Weights of a small GPT-style language model, trained from scratch on English Wikipedia.
Size: 15 layers, width 96, 3 heads of 32, MLP 512 squared leaky ReLU, vocabulary 8192, 6.65M parameters.
Architecture: normalized queries and keys, some layers without attention, shifted keys, capped logits.
Training: a variant of Adam for these matrices, 87M tokens, 10584 steps.
Each number is 200 + 40 x the weight over the matrix's rms, rounded and kept within 0 to 999. Layers, rows and columns count from 0.

# layer 4 attention query, 96x96, rms 0.0542, rows 0-72, columns 0-95
229,210,251,244,213,141,193,107,143,177,188,208,234,177,148,224,156,212,181,261,259,180,224,154,194,207,165,143,146,245,220,158,255,186,233,228,234,226,183,265,193,238,157,262,128,151,214,184,254,162,214,199,248,217,231,176,160,166,137,213,194,234,227,198,206,241,183,229,158,116,163,190,186,174,146,197,276,143,227,173,242,243,190,213,182,155,204,196,203,227,167,187,250,273,223,210
236,194,198,250,198,175,177,239,190,178,198,193,221,164,248,208,184,227,102,198,157,192,168,191,239,184,214,212,241,225,154,238,187,238,209,225,193,218,163,202,247,178,252,203,168,175,198,180,191,206,198,193,237,145,186,209,231,226,212,181,183,206,194,230,221,166,185,148,188,241,202,188,215,207,235,194,196,205,188,222,220,231,213,172,221,185,220,186,169,196,176,177,200,180,185,167
196,144,212,164,192,212,285,232,150,248,256,102,136,192,263,212,175,168,208,180,205,195,187,175,237,209,202,194,125,191,176,197,214,185,222,191,189,189,200,204,164,246,224,215,187,224,203,173,165,232,203,198,187,188,151,204,220,253,205,245,206,192,180,232,239,179,249,153,244,163,183,224,179,228,263,275,169,158,160,176,204,158,200,199,221,223,219,182,166,181,231,217,216,241,157,180
227,123,162,131,157,291,258,253,209,263,214,258,141,288,222,207,219,136,252,150,205,270,270,159,206,268,146,223,213,149,177,171,177,154,182,228,202,163,182,163,218,156,204,168,176,216,224,181,122,234,175,253,162,232,219,213,186,183,244,218,204,208,201,196,197,198,181,172,256,185,222,184,249,143,211,174,183,213,176,232,160,200,202,91,199,159,199,224,202,227,202,259,234,210,208,201
188,183,157,216,177,154,214,160,197,211,228,180,175,172,168,227,160,244,207,216,250,127,211,225,217,195,191,222,171,177,214,208,182,210,231,194,139,175,230,173,253,272,183,205,219,174,210,203,198,197,217,225,184,179,210,212,178,187,154,206,184,230,193,240,278,116,246,221,232,177,224,282,156,182,248,235,173,144,195,212,231,180,219,238,220,210,189,176,177,203,161,259,203,234,154,154
148,141,210,192,185,240,204,209,200,248,233,267,175,209,238,225,207,195,193,152,218,221,258,216,262,237,184,243,196,173,169,229,181,202,195,259,172,177,186,236,204,234,193,217,151,200,214,221,118,161,240,219,190,254,246,213,231,222,216,220,181,190,236,186,196,179,199,160,219,198,130,207,250,204,186,159,175,237,271,198,180,214,223,110,275,154,212,230,193,257,157,208,269,223,172,196
196,188,219,160,181,266,167,268,214,239,157,257,189,213,194,213,219,188,199,167,137,285,223,222,251,240,154,220,234,233,171,229,201,188,174,214,173,204,143,259,165,215,228,191,232,182,214,208,213,208,261,226,199,213,222,193,242,179,249,256,158,178,215,198,161,231,176,254,169,232,137,169,263,267,172,200,187,225,230,219,183,207,200,111,229,156,184,218,198,233,215,168,220,154,221,230
196,211,224,176,209,193,138,191,239,145,176,172,253,226,202,206,166,146,179,158,155,198,178,234,149,140,262,124,241,219,189,180,227,169,189,149,231,232,137,191,215,192,234,129,257,262,175,227,224,224,176,200,127,204,167,234,215,220,191,180,266,248,250,174,127,227,201,181,128,262,178,172,184,221,254,164,177,151,167,194,205,254,197,192,151,210,250,164,167,177,210,183,174,196,241,190
251,262,173,168,183,207,194,223,261,286,156,172,227,246,238,220,229,186,250,186,198,174,159,239,181,222,111,191,155,200,187,190,171,202,220,261,158,132,184,161,218,211,270,233,220,202,245,227,180,199,176,224,172,161,159,123,104,203,239,229,173,185,201,249,135,234,200,199,184,143,196,192,197,219,149,210,220,242,173,140,192,184,225,190,213,215,203,198,215,171,239,140,221,184,197,114
200,209,222,220,135,224,200,250,239,185,240,172,190,167,216,199,192,186,217,95,185,150,282,154,171,241,265,157,203,170,183,144,144,205,222,175,231,177,149,202,221,222,215,253,146,227,213,257,196,247,97,251,179,224,176,196,164,186,228,132,206,169,197,223,220,219,253,201,206,190,207,209,262,181,204,220,193,199,192,217,183,228,221,204,142,216,241,206,202,137,248,232,189,170,189,160
173,262,188,190,214,223,145,137,141,198,132,219,212,245,231,212,216,165,220,230,178,189,156,213,236,165,202,226,190,310,263,180,206,116,229,225,241,246,158,259,212,194,244,196,258,226,251,193,317,165,180,253,177,264,190,168,197,184,172,204,176,220,255,172,164,244,156,282,125,207,132,199,190,244,100,234,218,196,213,165,223,288,207,206,203,194,194,239,165,231,159,124,226,207,280,174
230,185,249,225,150,190,258,139,215,97,184,135,192,156,188,211,117,172,204,148,94,218,133,158,187,108,237,113,257,176,280,165,266,161,303,191,295,296,195,175,213,149,218,261,259,220,122,211,268,198,50,162,196,192,131,286,145,219,124,115,282,234,155,260,198,211,163,128,152,240,246,247,131,186,202,184,206,223,127,186,198,222,223,276,129,351,205,178,268,76,236,173,138,284,282,195
179,186,232,292,236,247,256,110,154,171,186,165,130,206,193,141,182,236,239,259,220,181,158,200,246,119,256,226,164,296,234,233,305,182,218,224,283,342,227,251,162,179,206,220,187,168,240,131,245,176,187,187,191,210,210,186,214,196,112,155,164,197,164,142,252,176,177,174,212,213,113,121,210,133,183,210,238,260,176,176,202,221,138,258,139,231,222,162,194,152,121,184,174,235,220,218
230,154,161,211,109,223,194,199,159,206,139,197,211,221,140,177,174,211,213,212,153,192,142,240,276,155,214,222,218,219,202,236,257,178,220,250,242,243,153,169,202,95,218,229,261,220,176,197,241,173,193,186,221,185,175,250,179,187,140,181,215,207,206,250,240,184,176,245,187,206,163,276,171,197,229,235,230,179,193,251,231,172,199,228,152,222,182,195,237,207,186,153,151,239,211,256
151,145,272,210,172,172,211,201,198,180,166,191,202,192,155,162,113,152,211,200,241,141,180,236,140,200,308,156,291,118,220,265,217,230,205,142,205,255,198,182,267,241,283,188,152,246,121,213,224,197,215,192,216,212,177,282,156,216,159,171,325,182,258,200,239,229,169,215,177,305,170,211,128,218,245,218,191,68,131,159,243,225,244,231,203,217,235,164,241,212,161,214,163,109,209,197
231,167,189,186,161,151,193,231,190,187,226,134,250,136,219,266,122,162,155,126,173,199,219,214,180,220,236,82,174,124,209,168,257,252,200,128,209,221,230,148,209,157,195,222,194,198,140,258,168,242,146,128,230,153,151,209,168,273,163,191,359,108,228,226,245,184,210,109,134,285,306,188,151,181,206,165,146,99,168,195,241,120,290,304,213,304,196,96,259,130,257,216,147,236,225,182
240,199,209,214,232,258,336,204,266,200,276,135,216,167,210,155,122,250,189,181,215,213,148,274,150,227,135,175,193,232,125,266,167,237,194,183,187,198,167,193,227,231,177,212,238,197,138,234,205,289,208,140,201,116,170,232,201,241,207,220,257,105,181,197,281,210,278,128,247,63,218,241,189,209,225,242,153,161,193,172,202,110,240,249,216,181,207,165,298,166,290,196,149,156,213,179
177,237,217,276,205,246,158,156,134,133,199,160,207,133,150,254,221,230,206,187,118,198,196,161,199,134,189,167,203,168,218,208,223,146,244,181,217,233,251,216,220,222,193,221,173,176,238,213,242,206,163,186,202,155,162,200,202,213,138,218,187,193,176,195,235,188,199,147,159,227,223,205,203,218,207,172,194,203,224,239,240,210,180,265,138,280,156,152,176,187,217,190,191,260,250,207
312,158,163,211,243,272,354,130,294,191,227,169,164,145,240,96,168,226,204,166,210,221,141,214,156,184,130,190,182,242,180,189,247,240,191,170,229,254,169,195,266,122,193,265,179,191,184,170,214,244,138,194,140,150,264,193,182,190,226,205,227,240,177,194,226,194,234,113,226,155,210,198,245,213,191,240,221,281,206,206,256,213,225,228,205,232,229,189,225,114,234,195,108,239,196,164
225,161,229,199,263,215,275,260,250,222,238,230,172,205,203,88,180,204,193,172,293,208,170,269,188,227,138,218,180,235,172,243,234,235,173,200,192,191,166,143,148,243,203,273,204,228,176,229,155,257,206,166,174,151,187,211,222,262,175,190,242,216,195,197,240,173,220,175,232,91,210,226,215,160,219,215,196,137,157,133,206,138,207,190,161,221,238,199,244,188,288,209,110,125,239,268
238,198,168,164,185,188,240,195,220,252,266,184,209,255,162,204,187,179,144,177,125,315,246,225,143,201,253,184,227,158,144,186,161,267,141,194,246,157,191,175,168,172,235,253,227,199,147,261,262,223,163,163,185,166,188,246,213,207,194,135,239,231,180,183,177,174,231,135,181,208,249,155,104,231,102,167,184,216,197,180,218,159,281,169,234,219,215,210,195,183,252,191,189,141,171,176
300,50,223,248,176,135,204,168,136,147,171,230,157,114,154,96,91,188,246,189,169,252,188,212,226,271,204,203,132,292,225,185,333,328,114,183,166,238,222,234,245,183,193,186,222,218,117,201,132,216,101,162,195,188,183,276,182,278,201,242,276,166,222,242,202,191,210,226,177,265,245,270,140,188,187,137,163,137,82,224,203,210,223,213,194,216,165,171,353,151,166,182,169,170,242,162
227,126,160,231,226,234,231,251,202,212,158,191,223,172,189,160,174,276,199,196,224,216,211,224,237,238,237,201,153,296,188,242,230,252,217,233,178,211,169,178,222,213,125,231,205,216,144,130,131,244,157,182,235,177,217,232,188,193,246,209,217,143,209,249,299,230,247,254,203,149,212,231,239,177,177,292,227,155,136,174,176,141,210,201,197,128,226,210,241,193,194,222,143,202,202,281
278,220,176,214,238,204,220,233,203,139,185,224,202,185,281,229,211,219,170,220,172,234,130,163,150,200,53,148,182,237,215,122,205,142,189,145,208,246,241,192,221,146,117,173,233,267,191,161,210,214,129,263,147,196,163,100,149,195,171,207,209,214,220,188,218,171,220,208,228,167,241,265,169,283,220,236,185,171,227,264,234,267,208,220,204,224,212,223,182,189,228,158,226,254,282,131
246,161,214,209,247,155,199,161,284,233,250,228,156,206,258,243,264,194,161,245,228,225,249,167,153,180,197,241,158,210,224,115,211,165,174,223,246,193,217,240,163,216,178,192,125,171,271,177,173,168,251,200,126,203,215,123,207,120,198,190,120,293,201,113,142,197,222,148,230,191,200,129,192,137,254,148,198,297,241,207,167,314,212,149,214,191,202,219,103,189,122,297,243,203,121,204
231,265,184,221,182,202,74,213,128,216,276,250,240,218,254,282,237,211,194,145,234,234,233,139,201,183,142,224,188,273,302,124,204,148,229,187,112,175,215,197,213,245,139,214,215,152,295,204,154,202,211,195,136,201,180,43,199,281,207,230,169,134,214,118,221,207,177,141,204,229,211,173,225,204,217,233,155,201,248,183,252,202,170,187,149,215,181,172,261,221,244,198,204,215,219,159
183,203,241,174,201,265,100,214,145,243,160,195,261,298,211,263,194,184,211,186,209,217,255,231,197,235,138,250,236,218,192,168,192,110,132,159,140,158,195,152,150,288,215,206,223,194,222,204,182,157,217,239,232,243,235,119,218,232,152,126,149,235,186,139,210,143,225,180,234,242,193,194,229,217,183,198,238,156,242,248,206,173,102,184,153,180,203,206,265,277,223,121,212,242,196,176
160,286,158,215,238,217,169,218,147,164,194,165,239,194,188,191,200,213,214,173,131,241,132,178,165,139,185,141,234,187,172,265,198,138,246,160,237,236,188,160,178,177,206,180,199,206,203,154,235,178,203,197,185,192,193,235,210,188,192,253,223,151,137,199,245,217,180,241,148,220,180,181,253,272,154,284,152,203,244,277,221,157,202,206,200,191,186,135,173,221,263,188,207,198,236,240
262,209,211,256,177,259,140,198,135,189,169,196,200,208,176,271,239,241,225,251,199,229,197,102,204,192,186,238,171,210,191,158,239,253,261,197,190,223,252,238,207,159,195,180,218,193,232,145,262,216,177,210,204,246,203,150,202,192,223,195,215,215,211,152,185,151,146,228,209,254,206,176,173,154,281,239,228,207,210,251,161,281,173,185,135,184,241,181,258,174,174,285,238,189,181,197
217,204,179,219,275,178,254,138,167,180,324,182,177,168,185,166,167,208,193,224,172,284,152,160,91,184,155,137,237,169,186,251,215,202,129,145,207,285,218,203,172,236,192,183,231,150,164,225,206,202,159,140,204,146,201,237,233,299,189,229,222,191,142,127,222,231,240,114,265,192,207,202,179,254,182,184,125,206,203,217,222,179,191,199,190,216,186,173,210,188,241,162,203,224,226,136
215,229,229,235,232,281,192,122,217,222,235,200,153,177,184,181,190,232,201,236,157,246,167,185,197,150,177,231,213,168,137,276,212,188,214,250,216,235,243,254,171,255,289,145,173,142,231,152,265,174,204,129,183,174,186,267,237,159,211,201,166,220,183,148,202,206,213,186,272,197,120,143,246,162,192,223,222,256,233,225,140,200,170,185,170,151,219,172,137,160,169,239,208,231,151,240
171,248,160,186,230,217,99,243,203,252,139,220,240,233,221,238,291,186,195,133,188,181,173,228,188,176,131,210,149,204,178,188,229,142,199,204,188,156,210,125,194,150,201,194,248,251,233,215,168,142,197,218,175,201,183,155,214,218,118,219,173,242,181,216,212,170,155,269,203,236,179,223,228,166,220,243,170,109,262,258,250,195,197,168,136,203,206,179,210,256,230,183,173,241,209,202
174,171,78,166,287,182,170,199,308,240,255,229,203,236,237,207,234,289,178,152,123,228,228,250,171,221,249,183,187,170,146,126,192,125,138,149,219,172,178,200,205,233,232,216,153,190,245,164,191,213,232,183,119,204,240,151,190,184,233,156,158,212,239,68,205,235,297,201,165,233,193,132,271,153,95,155,152,196,319,207,222,231,198,233,221,216,225,231,128,272,193,140,184,207,197,164
216,214,202,305,201,86,192,187,195,151,197,225,221,139,226,157,216,221,176,249,192,180,214,209,230,140,193,159,183,235,218,201,223,256,206,231,236,176,235,207,286,190,215,172,179,213,210,192,215,194,154,191,200,210,186,137,62,174,212,240,183,167,210,190,179,153,235,198,200,198,162,244,174,221,118,184,222,191,211,199,234,210,207,230,227,221,243,187,141,213,174,171,181,202,185,188
206,243,153,158,285,239,157,206,241,237,201,217,192,188,193,187,192,216,237,225,171,279,184,218,224,189,218,202,219,168,161,150,239,203,125,194,256,189,155,182,179,171,187,195,174,150,212,251,194,183,216,174,242,147,220,193,274,177,160,184,192,262,214,184,203,224,204,187,253,249,189,168,240,217,209,200,141,218,222,217,145,159,191,163,190,166,232,222,259,227,191,181,253,175,200,225
187,149,152,174,153,218,171,198,230,215,196,309,210,268,224,171,206,243,136,185,191,223,228,218,234,188,272,222,161,232,160,119,218,244,114,208,172,154,196,232,213,234,207,185,198,252,169,159,204,196,182,229,168,196,178,129,175,151,252,237,149,231,263,96,134,208,243,208,145,298,173,162,274,191,175,153,229,209,237,217,222,188,227,165,207,187,207,271,147,258,196,153,245,234,195,209
172,160,122,140,194,219,217,211,175,222,227,251,198,247,216,172,255,225,153,217,149,176,188,239,218,161,233,180,190,250,179,171,242,140,176,146,232,175,162,202,202,219,227,145,182,208,267,262,198,197,235,277,149,228,212,216,181,151,224,259,195,228,187,157,212,266,243,248,159,238,164,215,215,162,158,175,173,155,230,186,228,217,203,225,211,242,219,173,130,228,177,208,134,247,193,262
228,221,256,286,163,200,224,122,176,180,196,133,217,166,199,229,214,159,216,198,255,119,184,229,212,194,128,201,226,168,221,287,213,145,277,156,169,269,225,239,228,191,206,219,210,209,224,220,182,198,180,195,197,197,156,207,111,224,146,178,240,136,116,278,276,189,187,213,205,199,213,234,127,308,254,124,223,174,187,228,229,222,179,260,126,202,211,160,189,155,254,194,149,216,189,141
247,117,199,125,172,172,245,234,237,226,97,174,188,219,188,156,156,186,220,177,238,229,163,218,144,270,213,174,189,157,201,211,161,253,150,183,190,130,156,172,178,213,137,191,240,214,105,237,244,239,204,160,286,189,224,256,218,179,129,200,252,214,186,207,166,135,204,233,197,142,269,230,124,143,162,211,161,182,151,161,183,189,209,213,271,117,217,200,256,180,215,194,221,212,211,233
200,157,173,163,239,249,182,197,226,236,205,252,183,284,211,241,200,281,204,183,231,238,207,165,168,214,234,204,179,208,112,160,205,185,146,191,163,140,153,126,189,273,241,183,229,240,237,216,225,162,198,240,181,241,286,175,262,209,194,207,146,157,249,143,167,196,286,207,219,182,185,216,251,211,174,211,206,223,288,171,203,175,171,157,235,205,282,256,192,254,196,159,231,152,181,255
202,162,215,265,176,159,231,173,200,110,163,196,199,123,166,112,167,199,213,210,184,180,210,247,230,197,192,158,183,225,186,224,237,198,176,158,262,179,283,228,194,219,172,157,182,259,135,147,155,232,153,180,213,142,113,231,130,189,194,205,271,181,102,231,193,179,111,235,150,258,155,165,164,166,229,158,251,146,164,155,224,264,206,262,150,250,227,144,192,161,177,192,160,202,224,179
227,146,198,162,205,192,241,221,213,152,187,187,223,166,199,101,156,159,187,190,214,176,154,196,154,240,181,178,232,176,193,281,191,174,195,154,172,245,132,181,200,159,139,173,184,182,154,195,242,226,226,212,223,169,161,277,208,250,190,191,253,173,232,233,253,212,215,190,137,204,226,292,173,175,182,243,165,175,170,170,211,152,257,194,263,155,260,163,206,182,224,239,177,200,243,202
206,352,201,241,241,226,172,196,181,216,226,222,207,155,204,169,268,184,224,208,215,204,238,230,228,156,123,266,186,254,222,198,231,118,284,262,140,254,237,248,224,159,156,216,139,59,320,193,94,196,219,290,153,211,261,167,181,259,259,202,122,185,194,271,214,241,156,208,212,172,148,198,203,289,174,264,249,274,206,260,166,223,180,178,230,174,67,190,202,187,188,206,203,137,184,154
212,140,164,207,170,152,223,203,279,243,115,248,258,249,184,164,144,180,203,177,250,139,247,217,193,255,225,256,207,214,173,182,123,209,179,215,167,138,181,181,167,186,187,184,220,240,137,246,273,189,259,175,191,146,216,214,192,157,225,235,207,226,195,187,243,244,178,222,170,242,242,189,216,199,212,167,184,174,202,151,199,196,182,193,216,144,205,206,200,245,175,196,219,247,185,199
224,172,147,171,182,177,207,196,205,222,164,265,143,260,209,249,211,236,186,191,154,229,256,178,239,216,289,284,188,227,173,166,141,233,140,214,181,119,234,226,170,235,229,188,206,255,214,183,241,179,209,219,205,174,255,110,231,180,194,170,154,239,263,110,149,156,246,186,206,235,226,168,276,170,181,160,143,253,235,130,204,184,200,167,239,186,203,286,203,214,208,195,226,117,140,264
222,220,192,199,109,162,293,198,264,92,139,173,272,177,121,119,150,144,223,169,228,123,154,256,181,183,191,166,216,178,199,203,172,194,208,117,165,180,167,214,247,189,191,193,166,172,156,181,164,226,225,199,230,81,117,283,110,248,163,198,257,150,161,242,271,262,180,147,147,247,183,283,105,185,205,215,208,171,118,217,231,217,313,222,209,243,172,151,221,113,200,145,131,194,198,197
224,327,205,222,197,186,155,192,171,188,211,162,193,137,138,155,318,190,244,221,148,179,213,265,278,214,135,189,191,262,211,194,263,245,231,216,222,275,226,280,218,106,144,302,141,99,235,172,167,213,173,180,235,236,219,166,172,149,224,250,142,214,164,224,166,181,182,223,174,172,194,145,193,247,159,254,268,285,186,285,208,274,223,188,175,259,103,238,248,235,198,220,172,223,171,174
206,266,156,189,144,209,172,173,209,190,133,217,177,203,143,157,194,141,238,179,205,186,193,254,227,186,162,243,244,249,167,217,120,134,263,192,229,171,149,257,240,239,201,161,165,126,234,248,228,200,224,187,184,158,226,207,171,163,219,210,177,199,216,183,254,272,160,140,200,219,148,243,167,224,128,254,211,245,195,212,205,189,205,207,194,210,147,172,272,204,179,150,251,226,193,207
163,130,197,247,215,168,211,92,230,230,155,194,231,198,141,183,205,228,181,192,256,206,283,197,156,149,250,281,164,231,157,227,186,316,139,188,199,171,185,154,285,215,226,154,215,269,145,234,223,182,223,170,235,270,212,165,200,148,175,158,221,229,178,220,218,197,176,181,211,218,195,140,165,225,242,130,213,93,241,138,242,218,204,175,165,152,277,184,238,228,213,136,217,247,199,156
170,121,238,172,240,103,199,270,282,176,212,236,214,176,310,204,179,208,180,215,244,226,182,258,182,208,235,219,196,243,255,185,283,166,208,232,188,94,226,157,159,235,88,163,201,208,194,152,214,185,229,227,277,198,200,211,221,177,142,218,173,229,215,224,148,194,219,230,227,243,248,227,193,197,241,205,220,149,189,139,145,190,195,148,253,153,180,257,203,216,206,204,249,259,257,201
197,119,182,229,228,273,208,254,180,178,194,187,150,247,186,270,177,200,211,185,148,172,194,159,222,189,214,265,277,182,231,290,191,215,192,207,172,205,233,184,119,251,272,290,269,229,176,144,219,134,235,133,238,242,241,244,251,214,120,200,236,209,135,180,176,211,188,249,234,244,258,208,251,195,237,222,181,187,199,148,243,181,232,181,143,227,219,239,229,190,196,149,212,165,228,274
193,230,256,204,193,331,237,155,177,245,180,193,174,250,179,148,191,238,157,188,136,255,146,147,178,193,210,135,237,145,179,167,148,201,197,210,210,287,168,192,208,151,183,208,127,205,211,266,271,287,179,239,194,132,155,234,197,165,174,173,188,188,156,222,220,191,204,169,149,203,161,181,210,197,213,283,189,223,217,254,284,217,249,203,148,193,228,201,181,157,255,240,217,195,204,250
264,159,131,178,211,151,234,319,194,206,214,181,226,248,175,170,177,153,241,262,196,108,204,256,219,316,210,204,207,217,176,177,253,234,199,199,174,186,158,195,179,150,148,260,101,183,194,191,170,267,182,241,216,223,113,273,189,234,205,260,202,157,180,195,144,156,243,282,211,135,291,218,230,259,134,191,168,193,172,273,167,205,191,232,241,236,96,231,190,210,184,198,138,166,146,144
180,166,263,173,212,122,204,195,195,230,162,198,198,217,166,183,178,209,171,183,270,194,251,278,187,202,192,237,158,215,175,229,177,238,197,127,273,111,237,193,222,214,195,209,237,225,182,234,186,247,253,216,220,188,167,280,191,273,235,225,202,213,93,236,251,191,176,263,227,192,161,192,191,249,188,161,185,144,145,188,215,154,139,177,196,251,245,202,295,250,158,175,208,185,215,194
163,209,159,219,182,190,214,229,250,209,166,156,191,163,212,217,249,214,212,208,184,139,209,214,237,202,153,225,225,167,210,177,223,137,262,200,150,237,232,219,193,201,150,289,199,161,229,196,140,144,214,233,206,183,181,210,169,241,267,193,183,179,212,263,227,231,149,216,224,179,234,255,257,240,215,219,189,234,169,218,191,169,217,130,197,162,123,239,223,197,201,225,159,265,214,227
160,180,225,296,212,208,213,119,153,227,239,146,223,226,219,195,259,142,269,197,156,230,216,171,183,149,231,204,136,176,212,177,240,196,197,265,178,239,211,226,126,173,194,244,179,250,236,215,164,207,259,175,172,271,223,111,226,155,178,230,159,205,228,203,153,211,225,174,221,173,226,133,232,244,219,167,228,228,204,169,164,242,186,185,164,173,231,150,89,167,199,194,197,177,158,219
229,226,183,139,188,219,264,276,276,167,191,153,182,294,257,153,217,196,221,126,175,211,180,219,229,205,221,174,166,257,219,201,208,244,202,170,146,148,195,223,125,130,237,205,222,141,207,227,174,309,181,306,180,223,200,188,193,210,233,194,208,206,157,224,181,207,234,255,206,202,185,187,258,165,97,202,140,289,176,169,134,208,178,222,199,196,244,201,202,164,221,210,151,152,175,235
176,243,262,138,194,250,251,204,178,196,175,197,160,277,291,178,191,119,191,194,165,153,176,131,221,181,209,172,231,133,254,209,158,208,221,244,232,185,213,243,134,163,219,224,196,181,240,220,225,218,222,238,111,267,273,222,194,210,202,225,226,241,203,226,157,254,155,203,257,219,216,150,208,208,184,151,138,199,190,213,220,231,159,109,224,172,210,202,155,219,162,225,196,170,137,172
256,144,221,187,270,268,221,149,211,214,217,212,162,214,226,180,177,210,198,187,206,318,163,184,217,198,228,155,200,203,159,194,190,191,170,196,230,172,187,137,108,190,225,156,216,263,125,195,239,273,127,185,200,212,231,232,215,160,211,144,224,212,185,191,152,209,258,210,255,239,214,134,226,137,184,175,241,196,245,125,200,190,230,199,182,217,262,229,178,151,228,196,199,166,221,206
203,172,195,210,175,183,205,284,172,214,231,220,257,212,151,208,172,171,192,199,191,214,182,141,186,193,206,203,251,231,173,238,168,164,211,207,162,250,184,207,198,227,248,204,158,228,171,190,217,152,171,183,210,179,165,191,182,197,138,186,183,194,183,145,223,228,235,148,215,183,198,247,145,188,242,284,180,205,226,225,164,157,185,187,188,214,183,160,158,208,255,203,240,98,256,291
223,229,192,183,209,257,179,280,195,232,192,200,201,195,223,124,273,161,228,170,158,189,217,183,187,220,182,142,187,204,151,201,230,190,217,209,178,196,122,176,225,156,186,174,194,156,202,190,132,220,148,221,209,251,232,194,209,145,255,242,193,209,255,217,221,248,203,193,258,213,208,232,176,207,166,209,204,233,275,255,137,235,167,160,191,156,188,178,167,211,207,154,178,273,222,198
195,191,206,176,152,176,187,240,102,212,206,234,253,233,145,199,101,244,143,229,199,223,217,162,161,227,221,194,241,201,205,221,132,276,225,232,186,188,172,195,247,233,262,194,209,254,198,165,249,184,169,210,232,196,173,240,236,199,137,246,201,207,167,234,159,215,222,190,219,183,158,237,231,183,242,223,233,137,173,217,249,166,141,203,179,187,211,199,234,232,202,150,255,195,211,215
206,202,178,168,156,126,190,333,261,216,179,221,221,188,253,219,210,193,208,189,235,195,210,270,159,204,199,223,226,154,182,213,169,161,167,122,275,153,182,187,208,168,205,183,214,207,200,206,248,202,260,132,127,81,159,204,77,242,140,162,205,212,198,163,231,201,224,138,183,260,236,216,122,228,177,149,130,124,176,240,236,204,215,256,160,208,220,174,235,255,189,131,213,249,227,178
310,152,192,162,186,305,303,244,204,209,189,246,195,213,185,145,66,286,184,161,162,210,161,150,192,225,286,107,214,155,130,185,159,227,167,117,226,256,133,175,229,192,236,138,217,266,102,200,209,288,155,230,159,143,198,245,203,213,163,161,232,203,182,200,231,234,231,147,210,256,201,215,171,206,128,208,119,161,236,224,307,183,247,245,186,225,282,184,224,136,198,179,165,199,243,213
247,190,256,155,120,324,293,229,221,159,227,269,131,226,194,222,98,180,219,178,218,199,137,214,256,241,236,183,276,225,170,245,107,173,143,207,149,215,59,147,205,242,232,90,127,142,185,231,136,262,202,208,217,243,207,307,274,284,155,160,206,218,231,243,244,246,300,88,205,165,137,318,237,155,276,313,199,150,200,219,198,145,242,224,177,225,201,264,310,195,304,179,197,167,229,228
222,169,221,168,245,254,133,218,174,235,211,232,184,212,173,189,233,217,199,197,202,280,218,204,173,204,156,250,219,167,140,170,167,101,120,235,223,162,187,276,223,240,242,209,186,169,241,198,205,189,260,203,210,223,210,156,284,183,241,257,152,256,254,156,119,281,201,243,161,270,194,124,257,217,240,117,217,237,238,269,151,248,170,179,220,144,167,177,172,265,194,197,264,166,208,260
141,194,89,173,279,242,118,185,264,256,177,263,141,269,210,194,270,213,224,210,189,273,228,277,171,189,145,213,168,170,89,139,176,110,176,232,215,189,222,289,158,226,215,181,216,274,206,192,273,166,263,245,227,153,217,175,279,83,254,238,139,267,204,119,179,232,171,308,222,289,222,94,239,225,123,139,215,215,278,284,181,291,157,119,216,100,170,153,130,300,97,203,274,184,137,236
207,162,169,189,257,165,190,184,211,212,180,213,232,220,222,139,199,213,236,194,214,242,172,212,164,196,166,161,188,201,205,171,265,156,179,176,249,198,223,190,224,187,192,238,226,295,170,209,220,257,211,221,224,217,204,219,196,234,249,243,259,220,139,187,214,237,195,223,194,249,264,146,184,191,201,150,164,177,189,211,164,190,157,182,180,190,189,149,166,221,188,200,169,210,212,192
175,240,157,193,214,221,115,173,161,187,192,224,178,228,196,225,273,206,185,194,176,261,210,196,148,230,189,226,192,242,177,197,212,163,214,218,264,199,212,270,185,275,214,189,232,183,219,162,220,194,229,262,177,206,217,146,250,173,239,170,168,239,224,140,189,186,190,216,177,284,213,105,216,228,207,199,199,216,218,250,149,283,180,140,208,144,183,140,157,232,188,250,239,225,193,246
215,157,264,209,224,171,198,196,180,190,146,134,265,235,272,159,188,173,189,162,240,226,195,186,161,234,161,139,224,197,224,177,262,198,234,192,229,208,282,166,130,175,132,190,263,326,92,172,233,240,219,176,219,146,149,205,123,223,270,211,272,240,169,228,210,211,165,301,148,298,278,188,198,207,167,104,211,196,110,257,184,270,225,177,198,212,190,184,147,192,170,211,173,175,231,206
210,195,211,199,167,149,196,188,161,137,300,177,170,162,164,171,181,203,212,185,164,157,115,165,242,211,232,201,246,230,183,261,175,198,226,125,260,262,177,206,233,187,291,243,248,192,183,246,207,228,154,193,183,206,129,269,159,272,160,161,302,153,75,261,233,200,233,175,131,154,232,234,177,171,268,203,159,178,122,108,212,190,172,239,195,264,254,115,314,137,275,175,169,132,300,133
229,210,202,247,164,279,205,222,160,223,187,183,177,184,210,257,225,180,171,211,230,200,195,223,246,185,184,225,216,174,179,163,175,236,225,225,137,161,157,223,100,193,123,172,199,163,217,232,182,142,238,208,205,186,210,224,202,185,163,168,124,217,255,191,222,154,239,186,211,144,143,237,252,218,125,268,236,227,219,216,257,144,168,171,235,214,173,296,167,195,175,156,249,205,181,141
228,257,162,179,188,181,99,134,174,157,257,200,189,201,199,211,212,193,213,163,158,204,139,187,203,227,128,194,199,215,208,216,210,214,241,173,285,220,200,206,191,229,298,188,203,194,232,129,275,204,123,214,168,186,149,230,217,194,181,162,215,238,178,207,207,141,186,167,182,228,210,204,227,210,232,227,164,206,194,224,190,190,217,205,173,223,238,129,198,152,242,154,206,166,210,215